Each number is 500 + 25 x the weight over its row's rms, rounded and kept within 0 to 999. Layers, rows and columns count from 0. Numbers have three digits each. The size before them is the row's rms in percent of the matrix's.

# down: layer 2 MLP down (transposed), 512x128, rms 0.0602, rows 12-36, columns 0-127
# up: layer 2 MLP up, 512x128, rms 0.06, rows 13-36, columns 0-127
down12 083:523463520474515514531533503485485474460492513536495535487519516489537483477487518509531509539518483491499505464520495465495531479514421483487500516512496535496527469533516519504540475485503511482507510450513473466580479479508482475513525482485501503439506485493485540474482536483529532489479506517480492510462498493486512495506482527496535478488502517514535449507538495530538444522484
up13 098:462469545445506524494491507479487467513502466501498503482516487521484471516474436509495513461502491523509531558498491537505521455499494514479502575510546498494504486489485485520507495507548496502463512536511493560539476473539443518523523473525479473530507480506544498505547521488516521546479492502510501487515507493530515503478486506530496450500483491541484539499503485513505508503525
down13 096:523516465542488475507506498511540560491511499520500504514496515484522524529521561522507514527522497476498475443497497461514482560512505487531531436502455533487495517490525522481516508474488482481539515485498525454488513523487570480493508535477508534474487531506472524503463497534501514476547523481508500510474481507484485507499508463480545548517531504498519470481492515481482490502459
up14 089:500509487454468495487485482454511436491494483531458492516547491489524495523505495494482489483492492532520474512523463481529521510466443534508480499470455474512493476484528504494475516466493526515479486500510460569468518499532514497543495489521522508483518481509490487490480481529463453448495489472515505521511502478473543480555496534509463477475508480486470459534492525520477499509465
down14 086:507495463516516497484513519542492542525519502458495488472464493498472494464496492479507544518501521480487511485476534514460491460548548491472498504515527519478536514515522485525521522515498474502509528477509510449509473475444513500487477499513444514535467508470490498499529494479536563549494529511468477470506477535504481497442500508477538516516488503504528507444509477518519516475541
up15 110:483537480504482519473514471503536485478506460520507539512524548475492484529521497481485505467539509489496521464490479528444488499472491503536485510524440526521533496505470509469489484476550472479489482494546535515481452454462488507513493501494481523511473495516558497503534482507494497489510530499535476517459489538523497460485528485452485486534464514524517450505473494465480487476510
down15 105:501474533493508470532479526482502528531502523472502438462500453506502520497487487519508528533452482526494466505488516471556514485511492500449507517487552476483480499480557507527511499513464498541492494484468469480524558541511526471502510504470520490502514503511458494494459514494488507496488460497487499454539503450499518519523486493557533517478524507485489534479513496545527515519507
up16 117:456508527482507504513478502478540516506481506498526520547508473564527492509475457532476464526525544457463530503486470492496504486478504512491499493482561528492541510462536465567482509508450505505476502516486523497545513491483496510534548476451512508504510483509501489433493486526523483500495496498502528508485467455504498504491504525488537501473459495514472519510479506467460507498498
down16 116:540493477462492493486529506524483496502538467516460500469499493441458519478498548471518557475484470511524471456497525486496507525485467476537481523496482487485473514523457526448491510487531487503548500508513450525467481510473495471464506530516489484500474510500482500567541497461480512529513521483494492497515498556487457495487510463496484501539504501476511481483503500521518474495543
up17 081:508483478495472540504547508494519491467467514521484491520553507458441519523492510449526481468512499494490482514496531503483474498508542481481558504500490527526527481495504561482508475469482478469510500528422485493494508518521516531479506522517518540490503498499535494525516542476456530512505492499458529495495512485496512499499525470533527473527450524524448518531472498494477501527503
down17 095:502485524482518444501491511506483494503535476464521516470497476568525492509503520520495516519456473498538492524475505494531499494480443515524461526495504466460470537489474467539511523503534513538491468468542503528484518478481466498545534501451473475521515476498516489489488484530538489491493522463535474516500459506506532556523506499460485492523527484520546478478485495518518521498508
up18 098:513537489491518471520514510519495501503495554476496491486493511474545538455516504506476485532498529478442477477495521514506515476505480452534560528486505492499521478469514458510502517489468510482490542460533451540467486465477477509470538493549485487477510488524512506471473466475520479471530464486488496506443490525513510541497481497521521465511531514511471472504505537535481468515490
down18 102:490467497507504521487489487480493501538501445486492516469518453536465469536477491490522501459495491516549519530505492484506493517487509542496451460483469478519489513527471543475490475500517504502519468529507514468537502524554522506523515494423514519510507489475501478513507489539498532516452505485544520482554507478490496474539532513475496530480460471501525513490474472492553511495485
up19 108:546492537548501496523500516469505495535501498511486555479492492486528509458484557540525525518484514486534507478475498519466530480492527502559478490465483483514494497475531521463550494484494451509549498466488542498527505507517508533483467481486464534490532501499504477504470504524483539477465510472492516517468487521469536536480500514515500462522495508488476489464472472490504442478511
down19 106:472516474471483496489478499534504498471495501508522454525522517531483501544494458483490474498530518518453502538522522467540468523523487487464510506536534472471498526503456484531455495523495540491445508522508469487488492502510503496540521525504543470509467481495520524496532520470495452515517497524518496478537522501522491460502495502490517533467500508515526502546530517504511592494505
up20 073:490486496524500536528543487491477484485512524501494488478499492446486477481558501521543473516536460552479541457534499528539458535516490517497506547519504497501525498534505487504487506535513530514459468499431508509530527463514490479478474518539517487508486522473504500513497474500530488502498530531500560480520511489520502513504485487474484431493488514451497521515468523495516535499492
down20 105:480468496488538485543518534475513462445521567508475519533478539518467510474510444498534466486524481549555520500516511531486480515518513508469538502490512501521498475513442481551499473501534554512499511514436504492499528479512467482485497501511526537482483473483508488506513536505495497528498516547479487508483469516491466495510502497470529508518518503494489502505485531506485505502549
up21 093:463551463473484515495483473465524537533510441521512497541507505483487484499449499490488505498497494528481494466486474471505469491473497510493497533478497481489519573495533502458485508500513532540541500477524534523458535503494485460522522534490547526556523498503504468518533485525503493508481463505461508458512565526490497476493503503512526503520492505503498474493506477467525539518491
down21 090:531453536498509490491525529522511471486513529485493513448493488506496489513530520507506480508510493465506484538508522530480520505533492526514482470534524510499479436489456510536516524492481473451454514522487448498531477484495501530497463496492432482414464495513520528471484512499495485502523517492529510539501433482507498468497501503472502496487505502494497536527465502496490453482514
up22 112:485511484508528473515522524475517480535482511441532517495462507506509520489544494507516438500531517477500501507500470515499495500495465476505542508517493518464460506473520460497433514519516482445491475504496503464505517500480478501501567530508498489473532528490522488509507488456512514495500482545531492485500502515513480542489522436462499501465476479500447516515473532491487474561499
down22 107:533498535494465520511544501480479533496539459522522512501549501460493486517501483530457525508511489471495445494505525490457514525477531512503505514448501496500526490431509499497529469501504531535487512537550466544504498488505488529499556502520513495493474512520517458499508525538488458518493495496491461496530560495514456511500481499542497502489492501526512521492563496524476481509500
up23 099:500507488455472503492490479518453531542479516504519515509491487531483500497490488483493523453548492522517475518481492511507450526460487541480471501502527470509562491511526460495496502450493481521515500533481476488492511445491507468465500499450486541492481502519491482481523488558475507468556440510523533522551508469508514495531511473492501474503528513494499518487510483492473498529548
down23 093:507487520496536510524502485501545481468521460492470476476531495469508510474520510544493482565459506471474506475510488484475525495548498472511494489492472519483443480474489560507514500526501497481484502490549517507515495543479498533506510467530520446499525494512502516511486505445522510533462555486462497502448490505482484512465516500495517506496476503527497465489486518514494496475423
up24 091:498520498484499471500439484539513481446497526489485479519499536499487488406483492503487553521463548501517529481483485469535521503526488491502475488487473540528440482487516476498471505506501486458504508475508488512538494526510486513536509540529460516533469477478520516500505496497448497503503501533461528498495495518478505513466506512480506494505500489511570490495485505537528480533468
down24 091:502503519521478533503555491470514515554491463518509515505520450491541522575499513494517469509510474496480486507494543537469490499499502505507529488518523457507554508508491500508549471479512512516508508515491485490473537479494495514460502460474537476447525510530491484491500517501518520480515507455531479503522482506526494481541498475532480503513479515525419501501502472469482524456533
up25 115:504502491491518520526497483468459511528522532490530502487485535464504501454504500505452482508486492478503486526546518541485476479539503488471507480514468442477440477486483492459543507519494502498481517492492523477492449512515493504531502534545498519455503476478488531498489508500531468472464476522504485496536517491515475499519523527540478485482534557482478516423524472503516516484530
down25 108:489506519529495492514468507479535514455499491504490492490529470510489506510498527506540507512530498482503509469474505464514521507448468513534481504459530541527537565491537523549480503485491477507514486510543475514487524473475502510447507494453497515551481520532527479478497494490477557518522505489473490494502523525473547494481470472452540529514483458530523479539492516503485485515461
up26 117:482499498521516476484498474454523497469475490490486506520525520520516482524483518494480541545529491506509485494487491505557517531525506456469484488528528488482500478548515483487577485498476543535457498470518501507498463520486500503480490460527473484503488547471489524560461516484507512477531542493492498501504530457485522528506521480535544483553498523486525504481529546494508474515474
down26 110:518510528472493524497490499528491488516527512522516493497474490440462548461486470497524478489474526518511514495488513478467482446478499534529533515484489522510458517493548490530455506521517462484531523539494478498498476483485521537531503543494495519449508488550494482441527510487494534501467514503540488526502488532494486477482460487479503539471515509537509522523455461502477529506533
up27 100:513541531473500549516514465509518485536505482507509496574523514488461475504489491522524459510478529503470445493454483513476541486518495468463494498455529502537538506458524542477493501484532480519550505496520505522518506514525487495501499473484495487479501514484479528484496458489483527545523475501472545533489480488543507454512548492500515498513508460525488507527531490456501477508505
down27 096:501484482515489465507474560495507518480495515499502504444500477513527513500512480478488527497555474515533553513505525476533456525475508535557486520532503497450476525557479475524498504516474549447481517537474499475486486509466514524502526521506532527502502472502513475515501536515500466485488551504524481452493513525475471527490454508476512505489478549523523493492472503511505510521514
up28 080:499507494525487528479507513433506510464491486486492457493504514490471498491516506521513481497552503491505517479482477519476454487524554447469471526539513491535476493448517501516526485491486501520442508499541489508507496472516518511462517474500470519531513549474497554461533528489507547546518506511472505536458534487521489474491477526518488483546501497526538500504448504506482501507502
down28 089:493485515478508466534449456559502475504498498502489530488491499509487523500475503517489529512466487502501484526517509504516547511476443515517523491506473525499527539565464459464491517508516534469525492461469516529490519524472457479519474475502521463490500443513501465535481479503518477467516512483538471507507460499484478514497513479480547483442508517515505532463519486485513466513486
up29 105:562483538485485514502506495487507487485520524506503505490504514537460497463527488529483491474484486513473485473494541434500484526505485485464523507512569526477474503528511491511537493501478515474584504526542488498530469508513469523526475456466484496480523476504469499504486493507532490493513555497507488483515570495545491468483468508494493518475502470485508503497488501530539485541522
down29 097:456532456517493451506473491528468477525478505505471522505502465451525473546485506472517519545482550489515522510511475523499511486486515488530483483496459507516538504501477487498465513489513498521465504471456532488436516501510539460453519525517478511509498535523527508494525514488477504510495446486480503520479433505481482541510517513485493491528485529515500504509521497475471530452461
up30 092:493502504502463517502479493521467544472525466468498480472535533540509508466530487496514528511497491468559522511492485512527492530504489525481516483503488489513496496513495515496523561485536491502538488569510492530467449484515511532517509503483492488535511524517492481560505482534475477514503489469521483530531522493534564516475471461537466492470510518484549503475493542510537481516508
down30 094:516520504520526505523510507485505467522461527524479505517478501461503465520471499479489476488480503549471482474519493484460530481514540494549486534494504525476497504517496496509508442506474503496461529469517506469513539515496486463497485502518541526454509491507531547463514520453523504501508514529490515454501482501479460462544551530484540508537532509508453516511517452530486531485471
up31 109:560469520502517474522514515516503507491515535485459549523517482505467524466536494512478511501505494508492452504465529500492504514487460446514546470517540494501514527515487449537489453512467553476500493517468483472511538504517488514527498507511479485473483461465504481505446491496464487513470505510502505460493516530526488537470486485489495521527446491518453478494461478468506486466514
down31 095:439533500484463471498498490466521456511482487510531433480498530519533479508469509473533498518478508501491522473521491459519506508519525507509447558435461490500491476451505556456515522499524441483517480482518510530490458482496500486473503512457513503498495538515502539510505473513527517474516509480486495485486474464471498478517535505498496490455514496496532495529524502520495511519501
up32 126:484512492454528461502476520487525539497503485500495525463507477476527481535504490517561456556518526488507484506489509535520439536483514511489522508454492523480490521483559496525479506467506471463505536478484465487464496474475455530482540490462498485511506483553511509521550523490517493490525493517490492488492506453505480477520494558479515489499497482494478512491551515516509469523477
down32 111:528499511536476536542532483514478500506524506503513481525498518506470534444510469464430537455517514512524507531511489484481564463520478517521470476515507472526522510503484509466472524538481548542485497521555510550524506497497544503515474503524495546495494513494470492489496485489476513492504539465524520512520518548503524535475498474504495548471485512505508481498471495503486529502517
up33 098:529539546506483484506481511503537596492506498510521525518536478517486500464498505478509517523488499473505483485508537528506499534505488518499451496485535487449485529451489516476490510467490522495528514524503468503473514496483495507526523541481531523494482501486525467465487521540508507523545446475457460495504508501491482510493571497450534476526516501495519475470489511504523489497534
down33 093:476472503459528515499536477520495418517488482500503475504509538485507515522501478541470461479505498505518494518497456479484494495506533498478535528510477505531541470549507499526536488514516478490485516505493546509543503520501502515468519461528488518465497521512453517528524472460498498470480574521552548525503507495511502485516474504557487497490505497543513529545521482490500516510490
up34 076:517512530520519477505505490465464503524508510456560535520478486519493503456473507524500508515488507506505472490516526506514506510540535493502470534447479497495476483488514528532487487478535513496466491468558483470485474547486492558481520482531545506488474496431529488521472514500515473536484487502519521528507534479492466511512468556483466527489518488449476503506539520495492512513523
down34 084:504464476478533521520518568481496502462538505498453487473537510494512498492539488458488501508529485499505529480497468498485507532477446456515463458537530482485510502518481489470489506500468502468491529478450518507508521456517543473521486458520525500538525512544490498478491506517506542483498509530468481503484489514446488512518507477493545479507453504518517497555470509527473496494488
up35 106:547520473534464525512522474499463521483522491495513503510502513526399485520479509508512529472508457491507485515507510530519485544510466507514519494492532523490503520475487495475532486476476500510506539504502501524514552464536463521508464482509465506462552547482482501492487498485449512482493505522503500486495489534494531467521531508503509484499449462539490517519456503515525531514452
down35 111:482471525507503499492486510493538459504491527520489494480480509477569491506515498468482499546505559508509505502478489468489528445518514497490492522499487475510521523507537520512481524523502505498540464533521531497528473531474536486496509482497531469537450452499517503484482537509555481525488483475498489522507502442482476529494440494502494508481541540511504494496545491440483474499537
up36 127:528492497480492503523481523499513489515479482485519491500515537509520521531480492497498496532494508515463461537479473471535514515533463469483455452505494476510513521532531458522478516483512465501529473485510479473498498491532515481513473472476476509488523458551515497528530566515508474508524511501466560516422513501503457518506536506511508470538519498522519477518495514460457472541498
down36 110:467491509517517506471519474507486511494540518538477507502516451497462509498531517509511517465507499480521540468508528522481492503464530548512538526492512547466492465465483529473505475510486532507483526496500502543490489508450468522486513522507494507522476520495499517487473442489492522463482507479502432494569466482478551488489480499484499518464445485498496515491512499558536506471499